config.toml
n_layer = 14
n_kv_head = 4
norm = "rmsnorm"
norm_place = "pre"
rope_fraction = 1.0
attn_scale = 0.177
bias = "none"
parallel_block = false
weight_decay = 0.05
lr_head = 0.00551
decay_shape = "linear"
Each number is 500 + 50 x the weight over its row's rms, rounded and kept within 0 to 999. Layers, rows and columns count from 0. Numbers have three digits each. The size before them is the row's rms in percent of the matrix's.

# down: layer 6 MLP down (transposed), 320x128, rms 0.0385, rows 308-319, columns 0-63
# gate: layer 6 MLP gate, 320x128, rms 0.108, rows 309-319, columns 0-63
# up: layer 6 MLP up, 320x128, rms 0.106, rows 309-319, columns 0-63
down308 101:559550545506545531568545461456521497480441478512513495477483545485543585534506576542502627533556595556408602600547478503531475565550422540505513485419535444498452486523526528417518469413540554
gate309 104:566418512465535557545454521479514409515562513576512537543480491481540482478495593523511566454606511460475572443534519538475572530537513541612568471538588561434551500452518498609531540558467447
up309 102:504444499502456597455439474494491522550481494498491572418527518522433576525399515499545514490585543363476498367500420485514515474501511508550514520552589574455491466419466451565485421566464435
down309 104:443417550518450575493520552505523492501456552555534452501480510518524593531486496584475538469524540385519473529340502533498461525502499489541541443485445559467507409509555467554503567538522579
gate310 104:549540513527478551449503442427485524540498479496549498454511509534515541457577471529522446503522545423474523442495561484438566500457485481572453557565346393574582448509521435499460554573603446
up310 107:473502534497517491415526520528493507533517557506447397532550440481516508515542540462466491509516426538479430476529476578599438427425565557444477467460635514450578448509477481412476416593516426
down310 103:472475484380450408486519542524446460562457461573552470482482497471446441483461487470463440421522459387533538499451478490530525522589544479443526552495524521497442536436427613487506447377528506
gate311 096:383560455543520486558564510421513472553487489413497388494447473500568443393526495576595516492523505450473514536530543379468599507551464533550481563395529520535484499480437516499515501582524461
up311 100:572481519516505427410462518483448541615458454496601493562579530487442428515447483381477487411569522493536464540558497486485428473498498495436623460504505452525480564485489506560496506564584551
down311 100:658447570488514467439473446506475577496519453518471491482550515502569491481465422439484487530470445546551502492582508454567571527562462411457532462498548518441452576444578500487508449536527546
gate312 100:491526586481480511512502464498510467527480524488500448464467451527431596516537531454542404457493425556470559468387428477547525496475511547458471501458473517470498515448446573475467582545533467
up312 099:432486562488572555606509504481544477569384494497575442495486493490514520570606464457507579534489556526478477492381480455481546480528491469475476488613549516462453477407489536502538546446559523
down312 102:575589444519457435627500506458488509577601513520505604541452532533447426465475453428470424477425475449498561593503572517476444537510549519570547534465455460488563508541515524443440481494492408
gate313 101:523463569469404571572508477473507464438472504535471442552492494544488560326465540478411400522465447558507490500516496479524536475517493483421465581498523473500458584530612460510519534424570513
up313 104:429505492391502501508498530507570489514463449580424474523499387490512498521504540530484543524485391457538458469536427507482495431486451417564484527594535507464570429462505491426481505562511437
down313 102:424524457439512427444468498528493523605459463486466529478577390500468446553514420502472443529530429482482568441523536531474584448447531490509596593481555491464463501459621464460562478453516519
gate314 098:635557418580417486542498483442479467493521475572538492561548457441511546440408541393441497516557576555619428463462450504493461523578481509461541508523540484529459494517515473527523452520497501
up314 091:413507526506450510500573500546547564490548472503545574453458441422510577466505460440516475409502502448512516480545492524507579514474428468568523482460446592574568493447454491483501505620554474
down314 099:510444518492508531564555488506476583542424476571510414443499497405507609461444481494544479487532431547638402442389454511525503464474488396477584542569500495557559509463489488523501540501541556
gate315 097:464505427476472529466426463510489462578532519486518516575476415483471392545478535533489508442454534363481565502497533519514641519472551583453512522511553440500516467533520532508457530491538418
up315 093:476571563555505462513441434535566586478499393506418567492510466503522535524492459498576489479415496454482470518454560499448501579498476552444502543461518493571534498529517464502392496481575470
down315 093:553477423503550508485489465555535543571448484457467513518606516495439499473555436419559456526472528550477448484517539538410470590491526434488580521444397490480559475527535490546563541498548509
gate316 108:468412412535460541474532449390502530530533491439457449495476495500447510464429521437461519510458523528549538495567472517566488482458540502516462515449530434506450440427551385483454590553499471
up316 101:454604407467535496461538540474514516537550591457531562493492458602517471572513476543447517553474469499515466465517527492592485543478455481492545543522467472464487471461455561442533488563473432
down316 104:471538531489464519555533523480522503526527478470551590440499436516482496576496554459507576507445508439556501472537520557466516492487455618477469497512554424463456451448462446443484439514519446
gate317 097:465509552467417538483521567498386526454469401522481560539402465564541412527499520455520534505467521529400591502531480544504390565479457478520457571545547539475475555480496507396406538461509514
up317 093:553452604403493410444475402524402521584582448453477529595459481449535472498487480494492528461439522512508459452521510496551521555400466495590513542500545528627463455497593481513437546560468476
down317 102:494482482513438536688440497491455512477639555441495530431462507550449607509588550503515496485505512532480375432523497502411477464496461475432500501515450539431456585514561526585505438506467401
gate318 109:578513450599519511539582490472504464530566406516450482480526532498434489413497482484538539552531500470497570523486518415583495595512483539496660481475528567553584538579534546435469470454487597
up318 105:596465449509542567516513502494547534524491572504478469471495518469495455517497493410555441499423502463455420625437520451501513551546549444429513482465550456410597499505510522541534556506477489
down318 103:515487572569423572473478512474495500592508486518469544504509559465450530457550458493544520485553506424613480492504497503508517528503506569484487608553441467556519437560525511474434551475575541
gate319 099:504503582479554544472509525463464537609489475453521377491563533479525519512501517535559485539497466515470538440463587440504517485526489544462490492577466526458557494501437613550445544548409527
up319 095:479459474434395440546533461399537501468505474506511515496483433441411519491532446513488474547445469537491520535493505439479508484595547439444513449509492454450519484552438541496496538458412407
down319 096:523500446465497470504488534471498434441490450464486470583528457536496516535531571376507533505533534486383462494488526589539424539494413495657525479371535460514488464452525446569541529477544423